python train.py --n_kv_head=2 --d_mlp=512 --vocab_size=2048 --norm_place="pre" --qk_norm=false --attn_scale=0.125 --init_std_o=0.00991 --lr=0.0108 --lr_mult_o=4.0 --decay_fraction=1.0 --batch_tokens=16384 --dataset="wikipedia_en"
Each number is 128 + 32 x the weight over the matrix's rms, rounded and kept within 0 to 255. Layers, rows and columns count from 0. Numbers have three digits each.

# layer 6 attention query, 128x128, rms 0.186, rows 86-127, columns 0-63
110198113051136101129124114194078127131090156130120211108127157133146127087071186097137174119070102102115097098092101220140131133079144111165144103100066156169154163122171187103162134089143093
126172104131060176185121082041078067135102144072178086137145149152117121191155131101124146167110120165050162149087144090099144124142130057092103175241113069132149138184154074135127114064061177
134196149130190119122085112124155113092086179101113220152130187137146070157117209089149094124085108164174090143133173157120165112150155070052115120180093174121108039119118205053121103088151105
048062105142175142195146169128138178130097112144197088117179111122194138068138143203090106085079156173112096132169160093179172095142206113110144114139093161080123104132091138120053074072117164
111187117164159086038117077183088153072142098148102179135121082116099136121117117107213112076106213064139078077172161112178089111135196155204150226026137115191125128155123138153086177125110099
075142206074131230192126128013158101094103146138105145003100168152068124149074168043072107132074113123120045046131142079126186139159096175168106074117174168157161123144100125167160101171105058
079147122114044092094090112213106160111075109172190072091107111220120112141146110158191112076180179136195158099142098100049204110125154127110105167132129183172117188191100117134134204181051124
200123148108152119113147076184092135113152115218159097117180197130072171042068153088108105146142110177168173177141099085124151123078113141074076045174195114196112161164160139128146107158088129
115155062107140183033136085172116113130134140062127151127117216135108117158094115123138071101190126224079130123197106187083149059163087114123096110114083145120112107105147167131182097128147166
141101075114140070148162131145131129097111181129141154120188158120080194136137137145135078059181102118114108089155151111132148168132134156080134152121165064158179106147092124212119080171125062
153125142124107125134102171124165084104179063062136097205166089119166121183137108117156213161098117137164092128120079174133175098142096137193080113171078071105144111114121141130119206136158148
080182083086127079187183155105166070138121091137109182134154066183135146037162133096114105115195190057114122102090201133149188195196096165205061186170145102108071103100129210097179175191086124
106159165151079106164183140065080134107102196115115174176179195115103114087111066131130128159127126144112094163134152110098148141114120138203129147095144139087135100153130161143144084090078100
189104095160157158103161134135145177066163089060063073144125155126129151158122136169152205161107127069142134097106107099136100075080117135108108076182155103129221172076142103090126090199119098
128175108135166080129137145144103128170144183145121094067179142111175090142191231152225132157063104149090168124097205163098147095124108108132125188150049122111067125148093101116165075119130044
166217100103150104143110169128051106151166164140120122043090040135137142109164116126121165076166136121135122165091122129101045093094182117181170157107158113172177137133124118108140138105135105
241080192038147184059122082125115181101156122091047106077096102105159091128102083092161050104142149084131104117147122086061181071175102086157141143105142155194187075198119107135103117049140168
097072165092131159065131173136196157132065054161145086101213234162121097176126109090099079146217091172105108147067080162108164050128026087099062134149090099141117128119113093183184156145091125
123071092144183107155061127147099152130129095149105112096153158062169178141165116172151134120175091072116000089189227085114097138136189127225194149138151096149152066076110139109204137112122102
159114170088123194134060175085095108130137123160132050142055193148078073177155091125096069110094158161148143047167195171065129174115173139127152144142225121176101123109089149147116172055102073
127056102152122086149082104154202168184196051148081125087039138096145055120133038135134137066143118136153143121168106103133192098171067166175153190146118129096182147088113173134165143113162150
085143060131090084119157090108127070171212104139124123040151122091171116104130109112110132116142146189161097138099095140101143171091112150149101077138185180151161123140132085162207077091162134
109036130146110101144220136185115022121145126093193089043092174108223114190125130138091158149143084142223090174126099038144129156102086149176128111090133147095153166127216137054066114097101151
180137067060151170115141158162061152110152090157098226151148159085109141077015132076155133103156101096125177066143057121104163152167123081155170156070118060075093122151066137099112222200076145
116117190136063143167178100070218107163093126135181135138118089114203096157065170138134085170079176115126162124138129087109022040163118104155113122130076151137087188073083173142234154083147120
091102143172108115104149116057138137160111101174062109168153061203108176103157151175154180109201130144178073104124130104038094144086141169110128146091156131157222059111156117166154112165135141
103111162179140135158133174115118112128067128199075165220165155169145138127149150167091137102122136105143143126129122136027159145156148125242110028107098088097184196156097196096168116085141135
087098073131090091088193081207172113110129178167137147190128147089109247181093134051168165078157103149031084106182134111100150201142122212103094133020166087155085108138105135120143118191163205
136128181181087099093168167164110103124163151172146137163161117090072077148121109102081118153144079125138106191126137159135092075162156163143133116114171148171172123099105128060018113128156090
116168184126070135074188121129174090117194139128058066158144134116090123102136137178109209168140214185108110099097150158047092139126137101145121186072119137211107158138168058117121120119073191
148105142168028126140114147250089200171052143073180125146076140148189213142141153224166179081096125094096119129110051085129175191038120133073185113055148173074133188061150111150157180138129126
138114150102136056175124143084209131064162138093097184147126060084184128089148093076179140111195048182146138100193152083170068083096137092140048127161180061131095182080088193181154197220119157
156144225181140096091096186102163147060136094170179164159050151148090114081101159083119111118173103144154055114113155161154154093127169154122080165100200082147152170122145142094106135128152159
150107098097112126112227151135172145071134180070103131095175173173092185188154147130048109073149138200128119140113173200120122177164104182115119069094153166168107099136091101185159161168203080
109156178136168118148154124113174149178113057120139078122083058100100146095136077130097071131127059095112157099082167120156151127087040169110102106161200124160155154121116153108169187238164113
123098084126125174092087165134140080172098091162088095099141096147153065133186200128135123133133135106069134103084051065068104049134116109206042148085171132164174189167148133176117128075095148
156065158169162182037165075096113158123121157140111158185154156097160175199119136075083121092130139101184160207156098158121092177126180111168086156172172093092179140042133161114205162147163090
115063126190194153146169132175168086089091192148089102100108187119126150165098177126131104101112091072153165116099078138109053091087079133111135068101075202169085207125105115146148165121107187
177120199096087169031206096057137158082091174135168051208140061205093091115084184139113167098148071089176087128205076160153164185135134133130187114127101128117057174133138166135089224139168162
127068111170176091100102028099095164155197100075233093089153147120102108170105156126106129088180099142157181203109174155167110096131135160135161115096081148124027109096100172131127111074168106
135100112100102147061117130169092118099087183128092189141100183056185167139060132091105117117080136082112114130097121107121175120140092115152049104169075146066119123151112162174128150161148118
146133138097066165096172130122094113182143158135096134202160153147041143064185150147078044081063048105110122105152172119110168111153129120173086075176145067116096194211078149171098080075119167
# layer 6 attention key, 128x128, rms 0.179, rows 86-127, columns 0-63
156156189147139113114130080140091111184143086142111100111129159116123148118172110126124142101106111101149104142133106114148068168128076084149100110045054110111074109192112135113127067098147062
117139132096145168144172176115162076145074145131133060131207139128137166142176126114133142149077216124123135106149134180126166099008100056073151140219124097075152054132138128123038127141172153
179128063106171136157099007161114096183081106107170111156155086107095080153104183155061093090063193112146131117144135107138065131132118127145042180093072165094150127127087141089133110215173091
131075131071110067202061187234143104156156099093079212153186162092098132156147123140079077158177147196105179158163168058119118160118199123125162188190157162073132148147121166171087137125067148
086115169087123090083030105098071132090083189143121167104098115109147112096146134171162165136158089179177139078123221135155078153133077157126134176059131048135161117170177117151076156154090063
162160131164199151228156107135169110196117097168070223083146185108121153074120089217191047127145162153059113126112140163092151073142105147136079145098174121165127150104153074127100130123041091
085140152112112186028095140118106140091185176118153209115069082151158144071104164106168084187155203128147095115155101168070068111139107123126117185181121125163185126200151098120144119165105097
159192126144113153134108117175198192113146084163033165158137178147125191151068174099101131122152146092208152112098143145182143161158086164151098086188153144174111213104091123130107101098071106
124153129132110185134088116221138100144130105078116114075068165096095153138071179095106130171097073119138101181083083159151139169171100226145116224123114148168094110127112114137129110180152209
121148152175120152152130133221136121122149095176117150099119173139157192114132146070104138097198066124085107124108171060170108079095111167090088126134147097167121174128137152089115030149138109
169153070133093118052166077158113058143175127139182192136137136084081120087161090192117152136130128147154123121138090121173196104165112154093107138164141187124149107074225173123110086123146110
024179099099146156140156079127182085149186123173067170106094078185134202049145112105145168178059095158088071094151123094172175139162169110105118124100154067146114118155093100169110104154136080
179110109132179070169120120191042114108132144145174128144151134138093173127102177114120068196080095162033054110094083069105086163072161164141148105138160132118056092066125146122154146206084171
184137101178048169144097129085132173130139130083105120132110125097175060167096079160149091155164093133187074112099066124190088119169173208125187112112081119072083143052127128126132114146147163
134048107154102164128140147125154082192040165031123103102169073107141069120115108151127140116141155075123132120134181117094148130111171123128090094175074134159060056146166127109153061092131062
114116109195161117090110135113040109137121188133091113175051140087205073139164103145098147087101084137167146089165194084100123103086062164176033133075144082100142106115136124110187077113174159
099091132147223126142098133079069255150078090095069067117152190085141093056079140127122167084121101186159178144147119114130100140170136134147175166187179131146133114103152165215092168073061203
131124109205152154099172160154158153148158101084106165105206176168047082109034150095111116189136137134049155098151115145143107098180145254108152134139119144148119096149099068084221118101109191
145114108136152022153088162111056147151151092150102187162127107097120071106186152119217151109166088093100063127181105004121151118138207127128148108180127108099176145109140104066146120152104136
147076106071165147157190161089074097098118167171134099123154102070188097113082105120135156092190112131141174138190151158050150093091179105057108165074142203149130181172067138077131119156110043
127140085117141181129124154081073198135139042083110137102062110140161080095136116172205122132135104124061162204186148069093173087175154173153143158049125124038145172138096120118177203141108178
104095150140179166183130171142106138148143086082093078073108134138170164111136120093095127086118129209156112171161130123113174094151125152133072143146109198162116136127188061223140141122135145
060079136127115165139176072147132145096146081113102136118101121140166095160219189139105086131108117076076124196170095105182085128135132204084106103136106194101179187104205176117040114068075150
229126141101163078119107110233155195051148132161078104140119173142111064094104120000148188196132099119150162098120042150071174137144110166067120104107112081166102070120186106169160129096086173
115164073213135120222083104084140161214136180103168164138128093153072107140123063110130121045117234126183075199161133137082140170213129083151134082136059076096051143200114144127176251179064133
049090103128066095161181172073135169101168134142171129152158106159125183096145115207068072126171114136115119129088088000121129130131119151136111157159174139181175156096076090094200109124148181
195102119153161082087123156153118102205225086201101154121209121175182143055130136188118100173088104054141110107025145119069137174168110103155146132178083110145143204160093135163133157139054179
059162101087104151103126057181143121060129048106133123107135161122154239106174197134173120059199136166157098166142155114180088094125031096091170195084185116098108163143162130200193178154109135
134084144067181166135184165118115081107161209169144096075147110132111115087110188132041129122170155122194114140161125180178140141187098212135151101144105102088158223079120096152111119107087099
118156084111079210105156156151054129078082146099077103138170104117131125076107077202117122129158100146161062118109119129143113140156132165175093150186141145140098112073146135156117098051117159
164143167059092157138131182109195126090185054182099144133105121095172137166130187206174120028108080049154106140176131140168091242048144065111143130145090190092106210152110167113176102069154134
182160052162082079121110118174144131183155142101061151168098138139163136032146074157126107134117104179129099032167063076202126111160110143086132095117188148147149134120060101173115156169112136
079149123076155061083100093157072133104123183133131135141074106144085110131164129115154157255216139116091137090160128228194141140152070115142138088136126117146125200179037134075129111124163140
071082131215094095072118207119120137115141132174150180103141172122158185107093154083145084148136105155039170096065120135121105126168119135152179120149157128186064139127119164142131112160172120
147158105159144114129113083110240105072137103193135179144096144147131097135082114159169152152105102146171165083115162087188136097126129184140103129109155102090118165160041137180119137118090086
052136181136108125079129194124162096183147168164066125083074059153141126089144111184140078110089129142216166125173103164065081150111062235155099172169102118150167116137120083083159109129113190
117143151100116077092107105017147146108180097188228101094109121148114215148121128085127142108111144082162124151127140124128172121168140198095192091095053071126124174134180134076127164125189143
186084117190109078097093091104177128142103076122097149051215118089173103111118112121150169177103172074111162082166145136131105200167167162129032102115125133188063200111117140092173168078030112
106047158063122114100205054080122153157127129145131176168174092184105146118134082167128239077147109155079150085067081146176136100193096131058221094111058084124092161100188235139133137152077140
085138176091104103130163108129040153216129155114223106174088171077116116168126094091154203123152183094106102085189182105172174117161204108122086114071060124081063161089137126142153158119080089
178130111085128136159152134114130099169140152123101091140141176137140139153204188120181026154062110116109132104183088153122098157107133145146195157135082071193086117121143178135112131145111149
119095199000105157166083082161121157159169165163091074160158214182171208038105101131225106189157127116087165092120140115143154170044120133159167156115141146149059111074055178048159077101057157
# layer 6 attention value, 128x128, rms 0.102, rows 64-127, columns 0-63
142158197138137093123092162073133087154093142064162093078106092158157122114140162090104143159062148195067130186090160114162086130119113173128080167166186153193148118137108155145114105125102147
091177123143135121121136156124111142098158145158102109158117123130112142152128149118159092138112162118130133170100167099106098152056130163130074153119129112120112135134163137116127153122153134
127163121164095133103159154090113083124125115125148068146092105128103114166088139131124172180146145159082176160081084159149142135086128117163172154111098167117126147123108108101167139137126133
102180138127114062118168166125116147211137112152141141078133124160127176089154152131043116090126076189146090154154123146188202131122142128137145138117149162120105117131153141153142142135132131
086120185115136138134105167131156153021087123143163069130100072158070117152170177101120094117149128113125133122140106133138150131151088108090109055077152142158172113125122156161127190149153119
177146128092091153142126152143082156147159112089072114168134109109154112100128096143146079174107140102115221174131146101135160150116119122153123108130094105105147159146128080152126101144126093
176070108121107182116114094130111123136137135092178135120098133086138102138101125112099112160156146124203125107097136074142074114120148121091084124151075095147164130148113068122119138124152139
143120160184159119139134106133112119139122076124147139167144111125115126095147118126081112065112111129127133211120110156110107099087123110115097163074116073090191132091168116119151122126159130
100140168203124121149137163121115140121071120168150136111156124098117104100137215139132159104111116074149135095142123090135127141162117116148169078123088102114143147128146108122194135086092141
140113132144090146147113224112151135084089152154198131124123161198099093101110127085165114135158147094173139098095127127151184157117132154129126101060104178152070141071111115162080081187142105
158125083133153142138132129109172154163197088170105060124125164116106145156120119126055163162098082086103096114127111116123101124099109128183156143112114159139163146145129076164124136104083124
135141129153189129137104083113164182119131145156161161132099087082167119061157145146147111143135095143088140125121143104146118122125136092132100099128120116080187167140087140123165126103121170
130101119124123150157165144071088170145124173106118094141165076086116123148130112142107125161137096122158105112125130127153140111090129119102154113106078115200123131121153098142117102034156158
076146065130094198145102162122109088155221166191102145121135114109145164119129177154125129118113090121135147172098152151061107168082115052144126114184155115122129110086181155081125088143091156
149104132132140170118148127166097097163120058128153149129174103144126106113061123120189116168128133052152178130071108133109112103143129042109108106110141132180189152144190178101134092080137114
116131141114074132161112072103139130138100119082112132193084139145104113147153139120198130125161167141140131144181133140096120095168087131134104112165176108108072177085070193120166196188113088
123121122157085106093115139167132148089071175095106094144138132164089155107107164165116112088099070153136134141116116141129135108105140106117113096103141138162159154167187143107119136164114089
156106149138100094116080124118134096130173168204157118172131169094062112187078175077080111131105144096152170101143077151123118117036129126087156105112179146156103143116062133086121173138192106
093171119084108134137169175112157127129145134107121158133112076101153132155093106127093131146132143126122167133095172117133113078114123197131121124111128131102143039167156173144105157102143103
117131206109133102148177166126104169115144137153123079153113137107069111145147165160101078116103128155071164135103121127151118112097170073101133083125079102131075021118172125175124075074112161
143082097167213130140111099117132069162124135118123168080155111144096156113135134097115097143132118126096115144077161137079109135172164209136141091167118103102128088109144082071198151143174180
098155137121105117153128164129132089115094192110162133123156115133075092122151146129172166110166116143149132200195149155111124129109136122129122172153123136098126083106127121141063092100082140
111117046094078149124060096118140131120157176099138129084147111144122098225114145093164158107124138088084113141146153085107174142155122139094096109127170160143147115104133114142095082134120064
153127186151090181151137114134124140156120100151099130121111145164064097137085055134097072124129099114131140080137140095104156111130157179122139107117176053172127159159110082131128140169170046
105154192041185174129104124139112164141084143119149089070058118142115131127127103138062127071108116113144109107173110211136114160161182154110171154124124148109082112164123152087124141098090076
157150162151087052175128066134122141141163080144136095143133146136161165177150067105143135217138120062131135154173108077090109156173092119121122111186095106125143104104163128122104124170116180
124148148135113085060065144097094178158143147150159113162142120227139146139171114165113105111034166112106103145132133125129159164099170149190179101133045117143126155159138096141134153121148109
141129105119115134083120158148129145111157089184097083090096139148079092139179144121110060113133118111124163098090111155121125101139122151125175103085164167141118187087147173121173083094122166
160133109168119096100115119121167138118070135096132073181104101158055124137122102145157148155150104148111085123104190120110182142132104082121149168180177162099173134138137156136083143147129146
147150119143100124119074150125101084140147155115145153157064150129097155092176117104088170100077089100115122131142142183170090081128095141126105127152134111164107120100103116152148132172132108
143145150100076128178077174118126147184117041150115150077163053102145117090080076107129136117147144149116140096084130088076150100106189154138125115159106128114099090114100139156083118161114148
174160144157189136139112126128157185157121132087183106102078062106172139112122125128167084105150221137156097143117120151097093144221095113132135140159157116129119117082124112145095090200131104
126080152115132127153104161108144173221121055139180102117138118153110126139204139122097109116155138198096128095140099068138162143137095130103130109130109106073063181101147112140089136145111132
134139099113151155117079139106111115136123172128091126174160180154099115087174150160032156187141137208133160113178162121112072091100157141101116107135088160185123101110129086214162137111096097
093120153075164142101116160134063134155143123135084128099194109110131179192154093151139135160106132167124162151142102122089125109107136128115142119135122000096141130094114163142095080201158132
094152106081143134149179114142104089155071186125141110110173132124147093058158116156110073108157058110122141093159130095097133101128115105192147138137148130188103143158152131147142131076122136
086106127117200107142106097156118157162095122133165099139085123142115133143153149118133077114130102132117112118152101113103170150136169162163112195087160178159117142119108145125116130123117120
198112112164143106125152172129134135103136113078081125102108109085106112129091163096106146124125026088128101143171131130123143154138107149151124134155101132131126207146171164094154140187112118
152130105196131145125110138120183109131132138102110105177158124122115182128185118143124075117177174163131149133174167172115147135168145133096118135158099125100125112078138195132113117146165132
110118142163127114149114122091059162129096160140152140095112142210109115105156149141153130120141150156151166136092108150117113104124136103142104119079100104159101107163086093146153086065085165
143104130150158147105086095122178087049121165098111131166103168136180163198114110043107121094101160144053116115172162121124157099120064094160127145166116117140107195158142070091147186112066202
098131118147158135090082112114128132117146138111147106083156137100160123126167068122116112106217167122117103118115212180162097123113138146119106123167144112103152123106107141090127142112052082
072177126091147129152124130097107123165130100053162098114118081135116159104155163141178066135150153084112169206142189112130145101116100089178157133135129152091104091157088053147158084066137104
107183138119129078108140111088093094104151077103127142194092141072140131121120086160101134162137157126109066112115122094130110142153205101186089128097130119128107073110143132132128148141168121
084123156143169073120144168082123143109080127177109085143137074165116095151108180105135113156137129078134154119097111144094093218143115132147048130102127137127093146137152137135121099144106135
144153058073140124122107103099151109152167109097116114131130080128105100113145055119109138099083182152097126129098119116209170155090082178143114079093175127138120085160092115106155162109109138
130122129147119147120141105082157068097127120139128171184165139151106155129109132117118146126160148143071166100152154117144096141117132094119119134169127092179108131132153157116140129188093133
116082131131131078125159134142102140172099114146173090150128134107122121097109082142128107099143162131058132171129131181158165110147118171100129109106133086159136189131154132122062131217153148
122136192168132153115089122102173102116124167185128179130136108140070115070181105122147107147093168124106130160117089101155127131103141145153116098153177112178111081166159141201110122135134155
101083154133168178103134109152155099173118176105116132098107122117143163173128123100123106111158179143121115131133076129133121083139140101122083147158115134115110116155120146106163097064142143
118087134154123149122104146178174116121099154127161111083169143159142104166087124180171152153120110075133157105117092140121089105102124116195136078142171110072136141015166208103111170127108154
135167166147082140075152136157100132138138090098121132166091175159118136109120106101153126129205059142126187116093098127101085156130124155128100040147154123132156165147111080155195149114079132
082110110095176090133101157134152121162184090131158163127107103104165182144051077107143181152169127082131153173109117114122143097132065141112104086124151153168148161114184143073135153126145109
164159176142086126076122097060124150129179145152092127166145088144054095096155127151110163183180105143091116073118126200117076111088141123129115166169114098129136181132104087079132108106107092
127175120114130137164072137126101152151080172114109103139140175109180159112117083129098132139144127095131134114127091096109113159124107121135140115193176134115137087177151155110129063160128153
124117106173122146190106171125180105170110145150066136100116131130115112150162187140126154117087140149133146091131170209107143093169125100160033127086127167155171125075106161048129150069114106
094145165172124098204173116148100174115137175139150171095134141108134123164117151115061122132085161101156132139094118158121095151081148111154223109099161151121097159097105133105148076100133110
118092095138140140119089096215090165125147113086140105162089155110177154092116147128177152145125129109173162125155153116159106103102129167089176137061124152115121050097153126081102134142127090
094095155104130127095148131120149084116137143126085165082128154121116165077160101143159149109142176100120096141147169151105091180073149127126097117089153173186113117109146161090170132125129083
205127131138129150143103154139068152082202184072092136106102158183046148107128134091106177115159128082161073146133115140070128125103108054174150166089126084171144147128147114133148153117087164
123159123087143110134157147109149123117096085103167134095093166136089138126098124139142153146157117164092189129140117082077116138125135143115127129152151172084127114080129111115122167150083150
159097101110128158160163187128114163174116142166108146171118133128170124137113084145123094127081092098108135124175118061151159087152143082123153110150126125094099082161156172133173130138122079
126173118135131105110177091131118138063151148187094157192147152105154084165129061140155107154125187110174106151113143154183170098161162146123129129108119178137088112152105067124068088105083081
144098133096139131108162105121144137113125147135157130123120124100168145122148103161105086114169059087136155157134133090102114105102112118097145103143120092170127109066069132068188120159139082
# layer 6 attention output (transposed), 128x128, rms 0.377, rows 64-127, columns 0-63
135072139160086098127170100203120143121120137159065155141207186096119159099143159202163160093126129163098124147111133073150078078069118109150099087092082118178111179163142107128149121040090167
164101076064155118151121159138131075149122107120154157078085143073222166150164088087139079053101089152092165141160206160054145162135209153112204121098209126075140120142142142175180161054094085
159142199146089130127080137114099180173150132133086107174100131094112191109169074231142116087069122143126117144146130143153082084101165067117252131201122082138101114079113119047122158147135151
136155114086105109086095121159140150175168111100096080196178044126169210161112128157121205128129150115150116138092100105134093119078139100127077143115145104086155127076206036114111125165125101
086125074145103105150139067093145113092107112125192188101132129120114183134139135098151157085171160255149098210094061129126144121107170178103120155144088110158133059152152146155092082146115166
097098149166183149090111091098119143054056120147089148098111137077209157153145134106105135129114152121197040107149132139151120128166188152172105141117118188093147174116110152085106159132155165
081137146206124118135174113120131147167127098119145085102164173100118123098143146111083073127132159155133136170099164114078081107183162133189197123200053149198101112082136126082120082159118129
086144139107107139201070114182142130102098159124159134092096114097202150191112123132185101116116123105160090113096120081112115136140174064200160168148059183133118090131130119076119166119128117
144165119096168160100136157131137119162171082131134071153072102190115126134075050171153103144119123161143101162108153182093132114121105161169151165124097169065173135063091153084132160135158203
150131083140145118114122145128110113127210185112073085127105108122080190116156059120129099045100065138176165126166122110146132112103099200126147148221159126153122139136153166071087128164083111
163088134088141128101091113161077156150107086164161166143110110104130135159100171185155085098116135017197138144184112099165093106110135168113195073077204130125106140114131144112107077160156126
157167146088134111099110120168116126148110072180126177172101154124080092059114106123143118108149110179146079129136176109101141112145163105141089144107089145022132140108098208183119163142152166
140087145177150144140104108149114145107164098095105128161182172037083166169150088124176139053086102144117096101150099096128047150166200155128194138078141093204105166105077177173175177132150055
087170217071081141070113122130115118052133168106120130187088108154157139141128134167156113112063132134066101098141125134103163189125143150141112177136188154149138130185130138165050178174114076
095116160115157091080146094087120138104149122189210064102123149166092102141127108113078101120140134170108138158136146165165109116091124149089175091130129244144094145132111166107055197164132142
135139124142135118148135100195122079064115170105095179132147155119138123116070175135125148163101130136124108171073180187182147142090137143071074085080109168117036119131100107129107079113171124
100099099096160093112112195113091089140141128157078126089063033129140078165160110145098157138108188146134077142116144121190017069109153108166132199096180133134209079173132101106140131093121079
112084129149186124149105152120134191158083126070159119147131090114180075072137108153173095137070184148064137142086158068220091084160114118069164150194090163159111114102088068108120147215112084
157097169154100089149094103066137124115089150122128152117116134125115191181173135166147115145187174136103104130097094160059073179116180138101129083072214062128160195188153108140137128088076133
138123084084099098136098135124054178134156108118107176095113144091167163105139088106128156231113128155166071126143134108143162163149208128186179161101089116111135058069160103097055179156123084
120127144136141124060151166096135115088101176173089188171208181131117099136078153091094152204141140174086080123154114148086080137194111139146108145146033116119152077151151103168178179105126163
125119151127055163154106137092127099173154132103116067127146153110143124164145127102085105155103130147146149146107110148088143145100198099201078149171107106137114175147117094100086118084100146
212161183161154090158131117072169168147139185097104192157104111128144107125111178164075129086146147172122150124125159119205089164106099137143151172131098026139139079094063164097091121126201092
146109124083168137124160095092127155170094127201088111128115099165151084103157172137098158107115151120174129143130187114104127106162103178135114128088093200139143106082122189095182074088158075
134167139111054116119074143171087155148114131156155130142106113096143068089173190132211157206132153126145150174150088106123134056078113087102066204105061070193057152160118163137108132056078146
130088178149177181114212071145100097058134138053161128129141149096200123111114162164134095088094164061143068113084115114156110160140144091183162094118150073090155188108124151075082111070124193
092068098154112212125161106085119113181095067108152122139144126105168177134175131130112111128138072100140148097150081115094107110165097145203036119168097094049160130097073153091197142109137131
186081047098054121107132158169096163096192122128127145241158141111141128143085132146164142171135121123105103168140070114185147046141061140039135115164149080074179087186162148060051162166119134
085115153092092179208166142093130116120087098102167131088169137150149092112166081094104118160141169152143165117043127169127175139106128107073104104091143097149152092153132145161167101099144076
064162165099108098202168117150118074148132161024063078158101087117156150127175104176096174163114096199105063044119103098135061131147109180166063166046079156125070175113081110182189171113177149
146175099141149168105192083117124142094123185172050041166167141138122093131171154150120127114134108109159102128119124096082169193176149102158155124225126188149080156129117147078093044085119125
162171177149085116179117064158153117096105111158109173134109158174129109149062142100130099135070195192134157096081106064087128079116112109141168011120100123177097137186139179140167124136085168
151157112142152075127145082133128162074061206111168134152192162111116189126086183068111126068132108090157058175150112130151176147106128149156166129103142139048110100121132135066183048129082100
126034125066099123179099129135122085059097141164100155118167143037141175056145136127124115154096066117246122130152175150121100163110191185109142088108176154159110204104116093108101147146125100
157143226126125112081095087107108140096155163115116165149183128148119096102149147072141161101141052107099137095160145205144152148125214109188134175079144140083180138108075140130071185085159107
112113093137150083094085139070165084115133096207154172175138061163049134125118119081157164167122175171154118131112207163133176095161115119131095110182132049108165133127153151117110168113156126
174140071102161165120089106192112111184182105130096170126130175117104066111140095051117167105157125097178165107165116121094158067112077076089095099134050094098161070124104080079130092097156095
018050130132126089113129102218191103146167089121189121147123053089187068158117127120199111065196114251069140198159138120051160141162108147125135211105161149104117098137184120162133151120105151
128127165094102140133117161138129074157099127090147122125183174108117173179125128138095121117116091171123105112151160118071158150089174092055091107082127137135197056158119172138147074140062144
124149109135107100132070143157089109115162146168116152125124128132113155079171088110081120115189095086127162112142111117070092083082087108224109118148139041195128176146094238125159160147107135
114171177120107110125184109148104086207098149157156127094174145098124139024133138163070084116130123157115159119135129091138152096130095141158129116079121095125085044176092122252152094119203130
108125163182101020161128177198205107143169124107113173140128123101054124045118066097184077160183096139079147115110136136193115153173120085125086133037108123136100147135059160133115117137061109
129169103162129050196016130132110077170131084255101192129150175098105172124132145113158125172115097165050000121115179125064116138148142139171130128183160108118064116137130145128193111146078104
049166115156122136170134132123161113095133146113129116068141114093064118134173137199214122125167082066114131142115171129109142153182172141071140170163182146148094113090143129117128060089125082
094096051102155158100078150240052114169196153150124118082105140149168104118103080193141095094078145130124154114149073185164110084103118108118154123105097165065142121145152154109113129064157119
168131120160141116108128104112144111144075180124124125148154117078178169165169198145165172069109123128043097138155126116143068093145079115104103110158135087079125147137151139163211082116143115
093061182098173138079145109153163136100099164101096103101094175139110175093177121116123125103147090121113065052128170117198121142117086111081115157087142206143177063149087084114213133095140098
124092110140168107178095107146159101121171137126130112131199074151168139165145145093174151094162177143173095117135125148150084079165103105092153117141151059170147100115101156080096129143175116
177168127089118117123175090106124102157103130124082137157110133095182145112108114158091179106039082140119101113124135111167169118165140170145132113154045206099178205143141168093199140134146187
142204140137123033135148144146110138146192125120146141110121114135128098089108145132122090171159089108091151193127223136167160091157101115099163083123091120164072065124102169129144123188098134
164154139097133145044093129137094125071144184094117138124168064171138094072125056169169089092025144160107149152178175140157143142107159071125091134184044164047114079165174076150163180137077172
120066068091127152045073101161146189121113087117081108121135151171129196097083071168106068096193162102143087143169094111099133109142124159160093103070089146145166113092083146170132131151169182
126129185209132127113129112140076180168095128151182137111168040155115156073187127135124101057126186125139139136053012164138112160080150132178142096127150134160098190141158076157161134097095152
153051120094062196134135189083134118102074125149175096210100155129092117180123191142140095151101100131115107159150091081162066097138122116119069112102161140087106118098117161176162124106099059
126140145123133098151137155017118138166157101122091093204159105100134110110173142174175137137099147143106160156140191076098108145127176130120104163242121096091139152111124182131073070070109192
118159161077189183161150138082107112139169110095094160129116147067099139102094099142058112153076141163104125197129082097172098083135107077136092121154160161153138057130138139141112070049131136
162141101124110159108131144101130151129150119131200097196119180153165116161122095153139101135127140170129124113136153129130091125117182127138156145149043134113073188086130147115113218145113092
102191069124131156057144072081110120136123173070050101131163243118115079125140125107116078099181162106079104153100176144084134106086117138125112226162134079215076169163112107122115090174118111
123095075124132120146143220121137114153106181180152115116118129160133120164144202161111102096086097120052106119130105128186102138127092148113133122146091180181075178119150152168114109129130092
075093097149093185086178092065103118112136170178203158158164126134097156148094133087166149092094167122122193203191087104142091125142114181133090215117184178128118128081124154097125152103170093
118080146118145132151044111150132156132106131186041157117148131169116108086151133162149160115170218060115126113172133048071139129069150094120152128158175121095150111128134087134123146138033195
111159185142179072135126086110111176128109145126142156126105062135185111124139105134086138132173111115132128121121176125108117154112082181179125114097118115073115109083141140123109127076161166
061091130125142185189182127093108124093173054159171141106104197116127037097086093155116148195139080094116144174071165158155132136162039180070145110198209066113099216050125149083129174180117098
072140128150117170127112117156075122099088162133150146161127098186117115164141194163111123136145141131134057174124156130096090151117127167160126111167110085171135138154163127115067137112114112
# layer 6 MLP up, 512x128, rms 0.186, rows 0, columns 0-63
082103169171114110139122166151155121162118086187122144066116116128104117133081106147128140123130151135145099099134097100164139167124123091104172147103107191154105182153132087101167153143102155
# layer 6 MLP down (transposed), 512x128, rms 0.1, rows 0, columns 0-63
152118112130093179116122134121080124138141121102138086130128139139148074141115051139145136080162122134132129141138113130132148130138093163150131132099124119147117182097116154113115124147200121